python train.py --n_layer=10 --d_model=160 --n_head=5 --n_kv_head=1 --head_dim=32 --d_mlp=448 --vocab_size=8192 --activation="geglu" --norm="rmsnorm" --norm_place="pre" --norm_eps=1e-05 --positions="learned" --qk_norm=false --attn_scale=0.177 --bias="none" --tie_embeddings=true --parallel_block=false --init="normal" --init_std_qkv=0.0318 --init_std_o=0.0 --init_std_up=0.0318 --init_std_down=0.0 --optimizer="adamw" --lr=0.00249 --beta1=0.9 --beta2=0.98 --weight_decay=0.067 --lr_head=0.00513 --warmup_steps=544 --schedule="wsd" --decay_fraction=0.814 --decay_shape="linear" --final_lr_fraction=0.0 --batch_tokens=16384 --seq_len=256 --doc_mask=true --train_tokens=104300000 --steps=6366 --dataset="wikipedia_en"
Each number is 128 + 32 x the weight over its row's rms, rounded and kept within 0 to 255. Layers, rows and columns count from 0. Numbers have three digits each. The size before them is the row's rms in percent of the matrix's.

# layer 5 MLP up, 448x160, rms 0.102, rows 168-225, columns 0-79
097:114141159121159096170127129148110169091090101129135116136107141145122107143157167134043132127162121084073150105103113089124124158127111114106144168159089201133119110096122091138139169146187122093113092115107162155168106094042111126167067096
100:140094143138103144109135090118150112095133141098151107132093164080133111211128105114138212174101070062061084146116122168131121140131099159095082107110142165115137144130102137104137127081113067126200136091138152196100129132129104138123044149
102:127107061129085167147181077095155114187159159117169117106125106082129168093132105102188122110104119150116169106112066151134128156080146131122148118121129110128179145145124139167134185097133177116114158146112194160145136075153154123124132108
107:130172153134104148166131144079132158096175137117108194150135067121076170072123156099127092067148140171130074050100097148151187093130177103123100094077140115152153093094109161144100120147093135085090138124104172146151167072188124188141156126
097:117132174124061171149109178092085107128095117091173041151113163119104175172124101103143136130106192115159137149152170157144114068128140084097117136150142146101107129117051100146101101168160173123183127136160111102120136133153164119171132096
072:172135169215108131106144126114089132157113129093115140140123151133140151127140126087167145115162124100145150163148139146131159195125100134123145175142116133136163135122092127204114138096094168168123115136133184093138140112110096088113149122
108:157133153113085155138074114127163123142106229108093108162151084111108112123125150070153173106055157136161110049176069092127134122091082150156164151108133159161092092135096114110142135138102114168205063094137108126084089106146084147171159193
097:082210163156147149158135109221129131121110173142135085153154121116138121171145110115153115082152167122174116112172124145103130092103102110126041163134184127126104130105147134107154087103179137127107082146110182181137173128134089074140108177
113:156112142129100167174129130101130133083126195152141110127111105151138139058122121118105108081088129095162118114188071098157184080083145103136069146137128133196156150180175089137165102174157147102082062121160067104144154129134151141123099130
101:108100112171127188128161107128106107133111195118123149117160159109143141131109113082143148103038171138171141138105117148116137080093124169072114068080118060121131128149173087133119114129142122102033146177138076157091102102077129125147111181
100:146115128168167185133118174180177126093144198140149149139157174124212093092188103172184144078155099096100086124072081189151124107135123136147082115164158131109105142093089119111085104104156095162097119096138125153144142129100136128107120166
107:146101116075033116163168129112173135125116064112083161165129071186130092105094156105135098154158197102097171080101142163188119126158088134115087145091103132141170173124131134119131108118124144070152136136183160127093123147143110136163152186
108:147155103174141090085187155104121000123139122148163111168126148157113145108133067133176080106091107118145135115135119140178147118157160142185094131123082114094111132126099151112128139189115083205143127081144100114131090149088172173095110117
102:155125165109121143153159120104140138146119045124125134128099094157162092188076082164137068135135142111120129129155145108149111133108110168101120137101185100139179151075213162176061073121161182165134139146121085072174148120096167101114138127
105:163171166099093108081134151126178092134087113161094155089170132131190090131142084110134111073159094154156134141155108128134180149182182189126167110107067118130124155104133178157122151117110156083106152059136087092080082188139106120137148091
103:146169101143127059135082150160111142177099154157133136117135146096103142156152105094143159065142155125121104089143183110188109155110212128089128138090178098157102153083152196076157113135094106099100090172170162135094118091140080127126113101
101:182093179084098128121152120139080096078111162104086113107181177113096166149166165144119164126140089128126173120123088103102139171137146143141064087104085193099136146135166131136070099197129093177166150183131152167102186147102150138097173138
099:148099083073154099119112183150072128164125132150087112147167132126115106156123162088150150075083120097166129108152155135132135119166174159151093150117075137139139102155143049183103131098124141166065096128167097092153089117110142083140166106
099:069207117171138119102126188202130131207154103133119073094146125088093102147155139113119112119134127189142128125153184157151090091123100126134121150123137128112149113096104096114146180117149143124071069148105134142130131183128150157114169139
096:094202114108133097132109129159078109138138168196076126170131146137121204092131075129130100130090119136152084138124127138148155155113100120120094102139146113164140090132120130134080129177091131148141158099145096123097148078109132085072100072
103:159078137070103105101143160098148140116160103134131102033137123161085097140147092159110122086134156112067184161105138165125090148153144176077159127150160149117200162100094103119141139131123132151107173155133158175160140143111173084123088151
115:134159100104143100092070164137114139148083142185172131087078178087129168147103084103118120127141117154144143155140078146140134121131143054111161131176075091119111178133156096132131163143102106104102110148131043173166136115057113171107089145
101:132140113107087106165132122163041133134108152133095100123161153141088143110157145052081119131130118124172114097111102130141078157115118094145119126115100117112150121076143185162110101096135120178091069071136226072112072169163051161144169115
089:104118081142079082160204147107140120135126158128082152103126128120073139113069160118131067105095096112085125142122160152154077127136142148136118115113038051138154121184145155141144103100142166080160141160188150081139140150134159092128179099
088:111095125128121212154132146146164125100164148152145122110086135113192108140228156195116133180154153097142106104124159118084108151104133108119116117150129114127135067108146166129168148103116088112098152090077125104157078170129147117088172098
100:154092144133127133122110094103091141104132095122151090162126074119140169116066097136107135101078138088158122150126075147076158111177100138113093119106140186168111083114099081165143137098199119118124117113118070137080146126100129064173134092
095:049089112150114082142138046112055103105159130140144152099140106114149178064113159114118175106129125076213147156158105141107141151176111145142117085076093131124165082144110060150122196125134140103137152176124118122156109106107137139139142085
102:100133131116121180117090150095102123169153119132089142144193219118106164132129055120121180158147204205130134140123129106134100108156150148138126135156148142144109100118077162114130142164095097168147125167123169192121125091146138125171149133
107:146175174155118101112088133114104081127087111113159107136134093129096174170106121156160182100143126144134170175113136144118151115160129126204105183059122057117155143128188108133171132086086116158096071203155066149119171088111081186125132176
086:106157195152162056124122177129070107095144143150124134161122140121169107195163106104137086104167168112111180151156069119122086113111153162101166105135105108150203120124136100156121112081093096147119169115132084166123151113103178156104186116
101:097127156110108103143141101118140069046150174190121172096167141100109099087135180147097123120101148106087083111138145206155154174112151150086084135140140165115160148182146125144135107099160102136163099116130166134120088145132095083140118113
105:117093074095158103161091165181133155135112146126104150039084131093113147150132197099111081072142073119131146117164143142102144162080070109141119117145114161105178144179106080093173134104119191146143139170127172084193087150122112147157126177
096:158157154089122119139146158163125144152112169112126139044113101109135120120125136107207141125079071143107094126139104156146189149115120102099091090108142131115126178155181151129134142144111162093117125094071210111123076188127127126127126093
093:090118122142130108156074130093136152106080112129129146159113134152089107124124079103168143164100108121134099153125080129142184151141169050199117105130158147160102078074103143187044077091124140157152126147145155126164093167139225144136096142
103:173061111119110162190106147125146133139073200111135159119130141112104098157098105145161192125011124136165113133101152127093127143108113113153129104136168127143127076123129122135122158117131108084156175180116140136147106036111121136098059120
093:157082155137141112156189156191180129154132099120055122097144120114103138117123147096097124085121168143117101102140085198142109102120094090151141118177094119102184111138147141149147164078082130080119152122118168040084148139089178183155153133
102:110168107137145151135114148150144083134161054109106149089115124139095103163168160077159114128166145153090101129148164144139154083126081169139081108143117169129107135188104108158140092133060161038118142089123122095121169153110191096147217093
103:120116164102116074064137106050165111137152129119109077161133063078114169082097140167135137148111113147122125159176157149130088108141124116076144105091125147118089107121097067127110147130132069106152132086126095119079089194123198134221176144
119:161145103114110135084105079098126138109164109112131123138102134141139164163057150077076112155150114165149166173092132074142117159135120130166104157101072123107093131139091088107137171127079169132108067175183121140172118099187165105156111131
093:092150145113103076176137119102091162173104128131129178135138108146111139113160141091111156101139075182108127143115145213192058103082107138125145200143192081166127100211180137113111117093163120064094167183094145125126129150141134131134126119
097:117086142128078174125118117092118131143164101155129137147129129161103135085188157092154096104124165147135086100190151107103131121098130052119145095178065166119101156103104107135110100089090121139136045117098028122108137086129141044139120174
109:169222125135155070170087150145161170127121110156135143099159174084111149085093183140103055127127096150146085141191097171131125158160055134130075147181119080152171106088145133163075164075142114137092155096108117142108104162103181115090061106
083:168166138150136159122102102134134124152141124147082144121110120107156167167129152106158134123177144143094154186157128132112180162103102159118154222132099126098136151093083158165136139128140122148140118149138230116123125138163099093077133174
097:125142099178159117112136129152137076134055189137198121154141140156110161130119149148153156143151129123060120061128056165103093159095135120172079151067142091150083136071188064099120081136118089163143136026105099128121155097137113138116136108
098:075164210136171122089167138182124088143123102079145145177099087094159099105127112140124128089137153075164141128133151140142123134115092145155091044110097142169183134105152148130112137108141157124135128114152115156134149093169099117174132134
100:137072159099109142139188133144176158064101146137131162189119165153170136063115227099151118162161082100130085076138142137118106183102041137154092103127126153087149124183163136096170149125101153093141122186116120144171131103133124128153113119
102:106102180125166054131118120120098128138094114136134178087144095096084157179152132165107121167131089141127106148099179129098103118151129114131145166130113078139150157123150088076146078095108159119092062111175100119142155137157177170125148086
103:124124164120136103134131092128172120088179102081108191180149093092087149153148147120058150153125101137114112129109138127133145156134127155109139163168201115107075086144142131127127147152160145116130135122108150204159166110135109188180124064
107:112120111097075173161108066136106139126083106179138110106087154167088129101059134047121111083105094075077110129124114139159118106186118151135136106173110104085119138117075118153090058074130196177165150160160173153114121151120147072130169136
105:125104124194167162103134165149114071115140110136179109072119146103129103081160158095133063098141165130114123149132121151108148124119116147038116079150116128120131072151141091106131122119149127143105155058166143111179050149142105121205170088
099:097148147065127128099122157127134105120163130163123109113131119128120076123120149161086110097112145134138138072086153078152084085179161134134128035111136131135129110161157078075142119117114128131130153108154026146142103099136156127164110094
094:118112138111083066195140166149111133136156105156115106074125164148106089155133176111184119086163104109140166070143112109156140085097136099151150135184097138154105161169174083140130131136122193072124116144187150077133125143090092096158122147
093:153109090108123075121119171098081152114087066106131159156200167098127133158107113166079161142117066144174114166116163093120146104094145140129060112107168128103170164138114116122137062142165189146144146141144140099110098164119107066129102120
101:151035093172095075179173081130056096101135164115153150170098140173130111122118151121167124137137182126135155151091113093116132105166159109054099115123133212115095116159095082190093064113159096186160132097155064160082135121157141158168092149
065:136150138109090107092130123118108123148146129166126144143148058164136119166061160147122141111153169135109108120122151151153125118146103102117160071094131101154116088128162079092087143115076099149089127072153028193143115094162193133169161110
106:084153102048076153137167175127075108147098078126199110108145140191125089144146155097118154104135212111103136061161079109106157093177178114104058109123085154129159118168184109161145136127145106086134140168095104099143144181093162105178146128
110:127203145080139144170131112119052162130114065127113108161112098163086162123172120136077114089157138101140098135121166174101177095088150128052100117186153099117123140124111119110109166140183109099109143085085158164139158170099095114107097151
096:124078126140165094104177146112177092149146128155088130154160138105124168172165101125136188096169158144150104109072152147110114158121145182094130101151168055106126037091151096106200140154138081199125098109116127122130118105129126103088153149
# layer 5 MLP down (transposed), 448x160, rms 0.0988, rows 168-225, columns 0-79
096:144079121101128123129066100083135126140069079163146177163107128166120115130065071067107120146126126134118152153081139139139123110109141194168135119076123139178164155199173096102106105101124093146149167110155148138110151129131085152127110154
102:160044050124135171073139061141136107091117145115111089152119147115156140115124167103114128135124176199107171164123099138099150116111157054172137106152135137118116156201115144102162156095113131101189164129194134120123157168133156161106151080
100:063126133160157109149151070113129087114135153131154125115155149099110152077129144144118147154132153214127126144117132141116068130065094118149132120107167107161160123137121115097104195126156096232047160069138107138181123124128152161140188132
103:123070128133120119150143111153117099096159110135154135101141178162108081200117088132092132177140107174171203162119135087123113124168106173121069140109180110163111107123121127165143104203078118146184211104151141160125068165043169108122104085
095:144093091094173154125165147121143130122165122129140142127146107194179114143170170223104134180113077147111170147078123121125101137109161150136143142117112073128166091131132140147178094123143076114123114069115164110113189148151103092091118122
066:081115100006094103109090133149141185130136121146171108112143123112123129151137169145077149114121109192083100098109132115158132127148148082131116044085139128136140163145175094068161119124130145121114128124127110158160121141148139162119116134
105:113131140108161150166162132109127116113147122136182148137176156110092128161054148109110151127167106157121080106112147111108158139115142126132119104114153106180113111145160174159105154130123090104073095159139159161138082148171113119136098140
095:088109114137174119113120083159153137102142116086142176097125186109156093107083114098154079075181171099107194115122110130171147118131162145167139148142106111136115072112140159088163126093148136120193108095142141142156113152147140100209126151
109:113076125102135075127152151133136196092129139080128109175154140133093104142113163103134173113136143093104110123127119079132129159154144193131097139104156126145133071057106141103085159104074124081151178146107127134121143118227093050082114178
104:103141152110112112192145112122076124089096145130172159161169080143159138122163138104089099110139163043140134093088098153129119171130107082098111103127146163183141162108144108144119150159045129111134156117164106173139177140146094186109140123
100:122140175108156181174100107139114099152103156097144147124055094175109132130094168118133146081066133151166138079115160194135097097168156098190134144052129076133148084115139135132148106077108153129058170092111099104119206155125171074118139148
103:154092083132137136123081142143104103118123183187134110122145158189110119115174126115152140175130149191094088132080076069079186160094129135174114092147119137098129183122137091108128083150094125095143143110122135161183034109109096138172104138
103:132163094139099113136161137113122151163183074097057141131087117105132130127114108181103182172152071187102110089155187134144141117109132084095036163150160112146071116092141152118136128148140180146090191126106105116162085130129142132120156123
102:163045137100088121101110165155140132105138133138107106114138147200073166122145173117188118089108124109118156146150109132126104140167125137114157125084124151169097106132083193118190172092080145136204130089132104095125127074128106183165121119
103:127191153120188122121192135115091123107164131121082150129140114088111149118091110157088140129135147100113134126118119123117094166092127055180094140095176114202155101123185145086141153112128070101143133129105130119198125190063109125136159116
099:121171181143170095055195148184129086075159143101116162170104127129149160106096107126097112166132133092126083101109120151147054057146109118139096134104055090140106104094144117141152119100074159121074127125151095109102102169122152091149180092
105:121150150058129096128141143121078146149145100138149151104163096142167101116127128134114143112131141129154126148179138131146106167142100064119078144162168126115092178137147144186139102164121135135055118168076096145152110113145170164143128134
101:111093086112147125143078125171114141151166125120105155113075081136185138090053145101158177122159053192067152116171172111138165155130097109138076103135147180089076148136166137130114145115097126105101156026143172162144147116164178126131086126
103:159104145123176102134151064109098162122142105179132150109116163124110165151189176171193149091139170088127166095102089131079165105105103171154158122135146105088121101109135105100147122054182155069163158125083105120022157125071106132117107083
099:137119173162141201104157172124094144108099104139118125170109125122102152115098061164133147156111165097100094134125130137150121124138110112143149077163144195167084081142113107118181155136102100167073134097171130144177101129103077119137103085
102:182109109100119120159136155094138171087114064136150095138092143196151116095172094187135098139117156191168049065124239133159090093149117072118149142110104138128108135139132095142143137120109124127129133156078129127163158188091177111160167142
116:105148147142142087099133064090124125124213157104088103137169085096113076127101162100155117148107100207147176161134142109068114100143116227107064099091160108139149120138096141088162100148165065138107132124105155072106110196156128101098129121
103:141212141152123100110196114112102082149167167124066158108110110149123120131128101173085097121094120209142195101132186184125162156202098119097169124137167122150145145093116182120057151125098081177121135156098199137086093099172139146195078110
089:075130100107149204118135110121186100182120146211132141123111184123092088067089105116147103060154047174114130190135166136135155111125112050127152111139092089094140128117118142198126159133159131111119131146096074132070136161065164112085159138
091:132100174124183142116112136147085153146157135108129133088148161134102173073137069116089103111165100128162101138122098147130114101120127158099174098115145066129165022168165141145137139084198098122150129161167114106142121230129136161148153136
102:199055070113061168121092163100163081145081074144105094140137038162170144115132166146133064122142057159133140145140168122106130122141115146099106128165132180109153133117155098124145138106091109128161086080130168133131153084167165162161141125
096:136145144153120102133126119137136124092160096133111182160178104108136130085079199160142138192117188091184081158079182165078140097169136131154147101135125123123146115148137158142130127051122198180153121181105094115122149121198086103087093151
101:146138106116162115124188107199058148158186116156107199088243107108193117138142135122133149110120121153089183086096177124161159138100082145061060111128157163137147161123123156147156186184121116134140137078136166156101162167165172080101130152
105:174140076134119171115164120115169113139205165175161130078118106177100115118150101138132182150127090089196170074099082183138106088134093114114157150167204076107107103086133118128105127097173136126114159118042105167166135165111204100092126134
088:112132108140133121171198177109116142118080141101181158079125165116139147108112101169061128160171084113089138121164076192159139121093160069168121140095136096153123120159120198133089136151146152117130095140137155129217107113119109138120162109
101:131209149136162134108139165115100131218137100080121130148109087128084132151111053102138131118134128059182132143117174094100153095121132117100130151088089159145097100110117117102117156132088140121111136107170111145087155111077152128101127147
105:123172092161092136150163106153148091106158079115185119094098118092132144160201158187094139158111129166105134123097095107092113150126111163135143144073210124161155124088178206155104162178115103183137133109122131172197149149119140127091122092
098:135154151146153070062155054132147052089188133116153109162121096156121101146067157150143113123170131057117127134080111130088145149143146182137127119194121160125077088158124055120081169121127135070154146093146089140059156143087139174142093104
097:126197094144159150073167146143179108087105092127113122167176104118129132162128126109151174099142051070103097130139103093137111174065166126090080183107034120129115135069124157142104086166113130105100111130122105132108109093100158126122146140
105:169080137121065112194063147163122198152099163113144149143155163120117197108146172109147083147155095097140079101126162092146139187117137051159129105093100152109124128176179173121084176120140208132108149100141154184192165104101078153080107201
096:079100097117148148181134116091086168109155122140128146153109149162170087087130170141134191129179137201167134133161139114143106107133141104159114111129115065119155137141162110128168136081096180136145188116048112175148128154116136132115127101
102:173076127090183108121130073111201061052127087174162122080130177141144129103070116128132119129103155125179131136200163130153153114129109175157110170159137182116211134092130153147064137115145135076103108136132098157127159145122098151107134127
100:144132103135191123136123132122169202116186117122179114097094086144117151076129142115115070138150123155112074165167202138188170145067105156103132120076179157122074121075117170117158136146105165056105104086091147133140063122145135126115159159
100:126083096099089167138141081151116108098148068154088152195125077137159140154145102107105095179083097141160158159096117118113124185051110134088129143167116170161119145116123107081096142154172158117134132149133133137133141166171131111154088050
094:118146141126138135197127111165127162116159145131144143101165114078110160100133134084142096148209130184121113110163116049162179106135128045138044148129109155134158136107096147123111115116162128130125113120151151130114073101127188117128076149
100:158119110118166133134101076157077158115110194151055082109129148154112102166164128127120160132086116068087099114163165113167079125137135188169130127130106092103135170190109175136137153089077129124103143110142126200148068111115082145063079154
108:130090082138160199128103058140093146141120156130144121111094141150126124138165128120123108140155162091063119154162150100159116144145160182199082133151135165106106104129102144103149075125068085175198076129141139139094152110186086150088114154
072:187144134178127149139128103140114099159097078106133130141105133161091132126151112116173107154176120123156107158132175156086180145079105148157140161133123175156108128140072135202132115112121162184150135192094161131105124129127110143106123099
100:084143157146110129133100143110150145094076070096122163136204136194072155136124158047124125132111127133079098103189154108216146124125100146152174147142158085147110140146124111121103151175125067178148142123155100116115117093141149145126099181
098:133127144107088126128124106117153155074130105075117097080174096124112100122132050119079111118155100133184105125180080123193112121075084110131078140177119122164140111133142117155126111113142113077129134129117078105136049110102204133143091128
105:124116135140090090154074097119131170151192129087093183151168121141186177177136096132164062100155170093135060162146081134111115193123091130110043118109119121107152120159151125130129102160149120120135175098130120102091082112141070124113165138
101:117081095152104141190129120123103119124111145129159146094101150135122117138090145131147173139092135099180161131208160150073085113192107116111119124119192125095088151128110094131103151137124116121195117159125135126207073151065103114152127100
101:145138085156146128111188147113098150105131092138073105085137161076107100111129091135104126140142146190131139111104102187113065137108102124119072121101166170117070079088106122092134119136126102075083133130086107123087104188126134147074188119
105:171160118128099099134140107158140115136125143127186129127162074127105147149183115141111114098085129166123155134087140143131112119102141154133130113153161127193194101138175170136100095148089136090182147109121209143139077166123139128102119172
105:143100184145061101122097097164101116088125147131056121157094083134130186156106134116071124097116128055134136168095111106102154155170064083182188099093132171148096138156107149128163126091091161140136142107102121165121154112111152076224105151
092:109088139084085132128084171135119083025135092116161138163128121138142124119142157140102130143081112042128072099136111113113105082157136112122160072112148130135089112133166168046098117130128139127143140119141066171140122115160152173155154105
094:147202125206172126110156095153128074128176126140139160101129132113132125058105157197175130135140105070145123162177114136077078114129099220161174077141108122125086120105120135155152119171069085142110169111179095148137164108128108108153102113
093:131150134107119126149116122189156187129075137106101107067145109086125131066081133107165093084146133148153170092099115086064151159126152076177108134131061133132122109137147076152130173134134146128136153159194113133173123142164150119104095129
100:057100122150115095120158143148131128197161098113145105132078112099128149115174162159094140159129132220072118123111207080133116115174149092153062153121098142115122148108153135142084149141144134150076122131108146126082112178138150120113132124
064:106167132066125137126106138121126097057201184135172163077078139126132060120147133165111105144093114086050113098182122128152108128104153121145149066074104158115133136144154098120191150139134120114162101165143106157077125098138177111132115120
103:132151125112146123132111113149170161131157196146114142144136124114130099106085119167099020075091140116160157184164144149098113145153120144118148116129098120155169157184134139093141073143135059157170184170144141158106091126177091070133196127
108:102134120143141121178092066130154140085135164202155161092139095203105110118122080150154108115139123099105071139158166159155167140054096117130114103091101049111152167139097083105101141166172119153133106092155152114133105139138138113085164089
100:174149208147099102138096171166164130067138161172132089144064125146143114136092094164131142115123141059142120193099162205148182147133099155191144121114144124113106103153127133144167094101123125114168107159088059143127105128120137168089119146
# layer 5 MLP gate, 448x160, rms 0.109, rows 169-225, columns 0-79
100:098094111130056136127147115149143055205122120055116133136135124125132143120135125121165111128137092179139098152139146154126103139063153095132114123190178099155120130117166191106086135163160106112135128163030097123106110140135120136096118192
094:116099083116069126176109127040189093109145117111093117106158172186101100105113157105141115096107145149124165062142053131186115137119170174098153150111100117159166150134085132164168133083107208114138122122106150136199111098130125142135151119
107:126045121150122141123120096143102183175115087103148129086103120110156145131119138136188168121093099149094178164154143074078137125117084085160097079203130124125116095097136130078154133159117136138204160125075074103084149129082151136074131079
102:141109166162116105150088099122148166110184122100189124087116088142123135120155094134113118197059145137105089211146103117130117145119155081132073118133200083143076149124115128103111159122171164087102152174129131167000102120129103119131081085
073:051136137064121119173120146114121108082139140139136123111132139113139124110135143142102134133126119140118127080127120108122075090148152128122133081136104108111140127131186129053137139125160119133146148110129118151144101122163185131114130090
112:121184090107117137127154109117112150128147045080082145124144210168068154132174165134098205095181118146083098168110165185117135137126159079111119136163113108144137137161147160116118177199101113102126104133073087167151149143000165112120116151
086:154109099094131144101154162146059206188158116121125116113100114165108109133117139131144130118165148133105192096094085067113098077186157142102192159118089130091138103142070094123133158129148162181160094091144138118141117091093160121166145178
106:092088076124138129107166064087189090092174117058111085168158158140076136182157110116129164137053100087113103093124125152124148158150132182147114120101154158098114138108047129082169139154149119137136189123113191164140117111098081092117151102
103:159109089149138182125136124164086072128124142119085124073085206174119097131159130092122169118095090108104106112122105112119164122135125149172112099137148144121063167148092150130131050151184137071103170152164157131077106128148156103125103151
099:137136114157166186050167169148083110144167153093212125108102113091136156128180093123125153108175098155111117115092109087170151137119105162099103090156125117104174125144174149129182141133136102160096078135042113106187093112091107101103102144
111:138127105092164106092073147113095118136131055085068091155169080105185129123112153151131103134094115154145209162213174171164120086196139177109123124140109146118165145083082146148104136169110127127184136131149149083100149121172116104114080144
101:156138112088130166132111066129126190137148141125108093045169111113154143150148164136113128190134122184083140160106140082125101115149122123095098150197172063142109163131187090185210146108157179075147122111091194145120118145091158111097153135
106:210091140165150172120150142179115114103096125145103102061112129095190121116106123144168099143116129113102159114129142043152120119090162143126130140084080128143162124107163135140154112152167158114116119193139090114110141172058068203132121112
119:124084080149178077104114112132140117217144142101167133127091159129104156100157097131176120119164137138133125172107141110174095101158089112120061143150169049127127132112098106123137125124183095167228113139120105110135130116156162165116111153
089:095110124164176133156079188188126117100064138147111112149117145185130100120048169096170119135091091104135114165076173148131083133099136119131134126074126113154105128120124150143128174127143161133082142115141146071073092198135122139134078098
098:144221095099095119171113082145118138110061143057097108133205097107120129171130114143161101083162095118065135078164151088133109116127087126106108189088118179124119161133130191131142112168119121172150183082128148099119093149078142117123150082
101:101156133051100150160136120108061134143122082148093151110177027070071139092140129138130034070151148130129166145144147162175189130156106099127131111192164100167096150119145109133141129135097089087094135112089105132111158185063155145144091157
095:114140101116105138161132106157127204141116126109182122101202190124124160135144135133140129159195113128080127114178069106159083157152136081160093195115155124134144136162157198070131177134174181118159157162079152140093129057116137157086132127
098:126172166092151079188115117157096139126105162150144151149164097146082163109117132100115119146124147176111109094129140076164087088132120100152069092135099123133199160144100090150100069118111148138118202185137164196063074139116152139153129133
110:127110155123107155157170154153154115118150134116163166129132129130157127113049129104080114134150108101087203141228085085183162125150105130165100177121073178122143146181158081125119079147139147132178085119156090158133138116103088221120122135
110:153127066176137158129144153110097097145121142165132100090093180127133134063092058122128086149127142127150132105129123117165187115106145079130115147181087094168107156102134071133166141145159175132108088165171082106136092062106175186102148128
102:141086107150096195103212091125112142118130130122146097127121123166132104097200130137130142206137117108129138084150109139166139149111148158098129168083160147135140147078144162112147142162083120122163158139105172145126106170117070115161081156
096:150083137109100107145142164104087133129125080078123147156123138054183170123058133187175094089136125127203150102203193142172167151137122136117133157140105107173160123107157128142168141141090144106071127186150075091140097139124183163131084125
083:146101178089158128101114099052148089089131096176114093081177090134162156145113168104145090120114181107155149080198196151139093185198140160117117184188138164171132103104135141132144083105091111116138138159110112092131126170111172097126080164
104:068153112144059123128076118160107124135131149081095111094147068115123134064100132107126077122135121090099163113136105113218152131115113140162148159173114146184181191167093098156148124143166195124130109160170117128111137094125145138094135108
098:126098151128178123120142089110129117135132118156123143082164048071142138143069070161106132120135154118198113203158126123153210060172101138108067092138115182138152149149174164143141089075149130108178148144085149109159103097095154128155071166
104:201165081115119134145095133138071144161145109099118155107129089045166161174139102161122125093136126160114176127117184091123151133112148096108128121091134025090036192063108100137132101168137145144145132113113130159164144125123130124131108156
108:117125095142142122101149140087197154167136168111129104157146161133175174145147126084165078156130135148069074138099161107163106155111131118106161145146124073104164181089121143091149167140138125176188118178065091067129134152072129155082114199
091:141064066139113150129088152126092113155104194058119200081171162132062135153111122119151088118085162116099107067065163124145115159092171165122142135133123094167132140160149078107141173162123206094094087139132116095096059136065063103135130119
093:132141155160157109124114130149114173143114153103133132156060122154130092148144079115112147098104152073159141098126155108064127128144084093096189140080164147139116070144138113115149198124098174084148115059194102161100163124117150092174136111
100:165154177134172158039146136109119067141176092125102158118176090057118140114119072166104129170095132142107153180156166102152131083179125155175083147137129124161148160098103151145111113141118067096138145160149142112151137101111105137128087085
097:106164080075113068160104129177178132184135107089119111104195097092045146132166128097126154097166111148113083156153109178154075114135178158118093159144152126136129160080114128130112137121129120145131150154128116131111051115129095110149095091
091:117104098135102144140066064097083135113120146133069189146140162156085154151140128134107142200100127128105138158108165121162112146103131093087123104078192090158150081153106164155140100139080136153185113172127134139131065134137072083111150090
105:145147078173165137161114128165087089128136163156115092091150181140147129121112119081128126152064055119111098070087105117138140117100092083160145123168125065149142151109095049125131138148137231116130135119136167086141098141123139059145113131
098:157134122112169138068088144106095168111146117149186185155190165156168138156117096169167147115119085137127158167167150043154143138163193137158108152115128093186125160164126137162145103168201128155210095173181084139141124128138114105096150152
103:106154121112196117110131136140127163146156128046135132148143105101088107145139087109081086116098178118072128110178114094132210055083130150144106137197131138191134103143180114096145111138168066101081125080116126062145100135073113170135140115
099:131128074175155183124090109167080119106159151145128006101102151147105095116143109098087142156089127149099108109073112110152167151149151068184111153137162094138048121081047090150131116129177157175126117062154150060127088100121120092115114084
111:137132129157169102132151109123131165111149169128104139156126116124118155107131133152160178140115072202177133215126125106107117090156151157153043156173159113134086160163103169105177168155102115112179075128095101156173144116150181114056085102
108:152191086150131147128098128164119125105203127133153066095133139145130114147076081192148130154122120143129162138168085035108136144186193042092075088094050134119156163089118139199114148181122169138148175078099117166094100166107169154107112142
099:109137119184183160132108140123168107133213175133122132148107199144116086070145103119155073114114109125190097144143184140170105117140119160152138131132063120150121152107154145123094105129105155092136065171187124078204071154132119073092091134
104:135153180073144097115092045063164185123156053168164109132109124156113177124128121082133088075142122128126152148145114105143185107223113136164127110136094124159180153113107138130170187125067158093120185114149082101121150144125159117122145161
065:153085120139162168135143108112112071117179074096110086087138142138107163129116085173176108177106075122140165090145162108199130105191135187136125159143122137158129180147055085116146095172105099165110115186123108134174123086096156140124122132
097:137047164119157079160107130099148106147173173119104137180199132119132195148145132130105150185162123158119136173101142122152085142131122155119092105148122121085145172138094079097111155198187096231082137192145117112067100171100162122148076145
109:122121116115102198144108120118134186131131136112087137081072120125104175109110157157165169187144101219122131120146162132117112149090100087143130172124140087142084125136125163128173087135133158039086140151071149133156103105084137111117138219
102:079126180091130182130102118068102129096143114058138112118104106134078161154075092115122149131086149113152151112111103124151180107156134147149089148139097054161120149106084147108106164108114171103125151153171114124081169110071107108127127135
110:099093101152116105121161054127129128097148155094131146083106132077134124094126148189126158110106028098172137160137111146137133051155096108183043135140086136159148192143182106125119094129125098139131119140128111143170156153154122131142078188
100:107131091131120107181131087100209122119105087120103089077130168117056085102105163141138088126137082107123116089108160155169153075157140082111084142114078132160140124077153090120130122135157128099135142091088090107101134182118121143155149122
107:144126118135162093071177109070136127116140109126158120171189140151194125133159151163152117118121141136141141121124049108140166071158112133145085164119109150158078153115189140154171199163116059122134097092111095108076102117067101128134096078
095:128124092144143201133138132136148110098160115119175073106130197153121095074121155145140104112122114138131110127138091146171129120169169143089066114137135082136146099151144134173136117147188141131170178086159135078136000158144120122150127113
047:170093121154112138065094122121109104165058122090099116145130141172099132184159135079173130103110109070165153137147111160116146167129140113100144107108157138141188124137142109095117140071048169165100143122164133143175168071099084117132171136
097:142089108148125079143091159151143108150182186134123161084102175114100099137171162112198056110130108118137121104124077156177163107109126097138073153153121175140098146136088140105105086126089209106177070186152143120179157129106149135171122146
095:151122111154126088160101113156114085133079146173123102108137113111137106078103114095149143139110064124097139105087171181158143109179135150106094072145053111120195138137102151137172122150126131092133151154183154091167092190128153127142104102
103:124156140114157126074170097065195157151128066105127090094214154111162149084142134131112123114104076162148099127101129154148117107104166150149132155135165083192143103114132145125105164133093089087127145176071117092138102155049176093083090069
074:132138139137140086146113064124091079179161095119179150135093127143096135152117092127138112086103114062122129181087138148229146152140156147089094166137145161131148205130143136132089131149087140169102114144176157128077150116088095059065067116
113:144081132113121148127161095076140123143179153069157117134108165101164135099133132111136111136082076135123117151099095056207142159127131107129107130142072058109181157139131121141162109130097206112165159102128098109065130140125144123123151206
108:148148182130131098153156067138084179123115073132132141148104120121132145138176141127130123092138124140166154176177111105115127091122182088068053103141149081152106159204083172106096079142106089167161170151096119177162085101120148135104165122
108:153157152139116117127165158183123120153121087149148135090137154152080171117166111143082126082200131123121191117127101154125135101109151106140117116130080081157098147135160099209187118123106157129124108138108115110142144112145163166061134146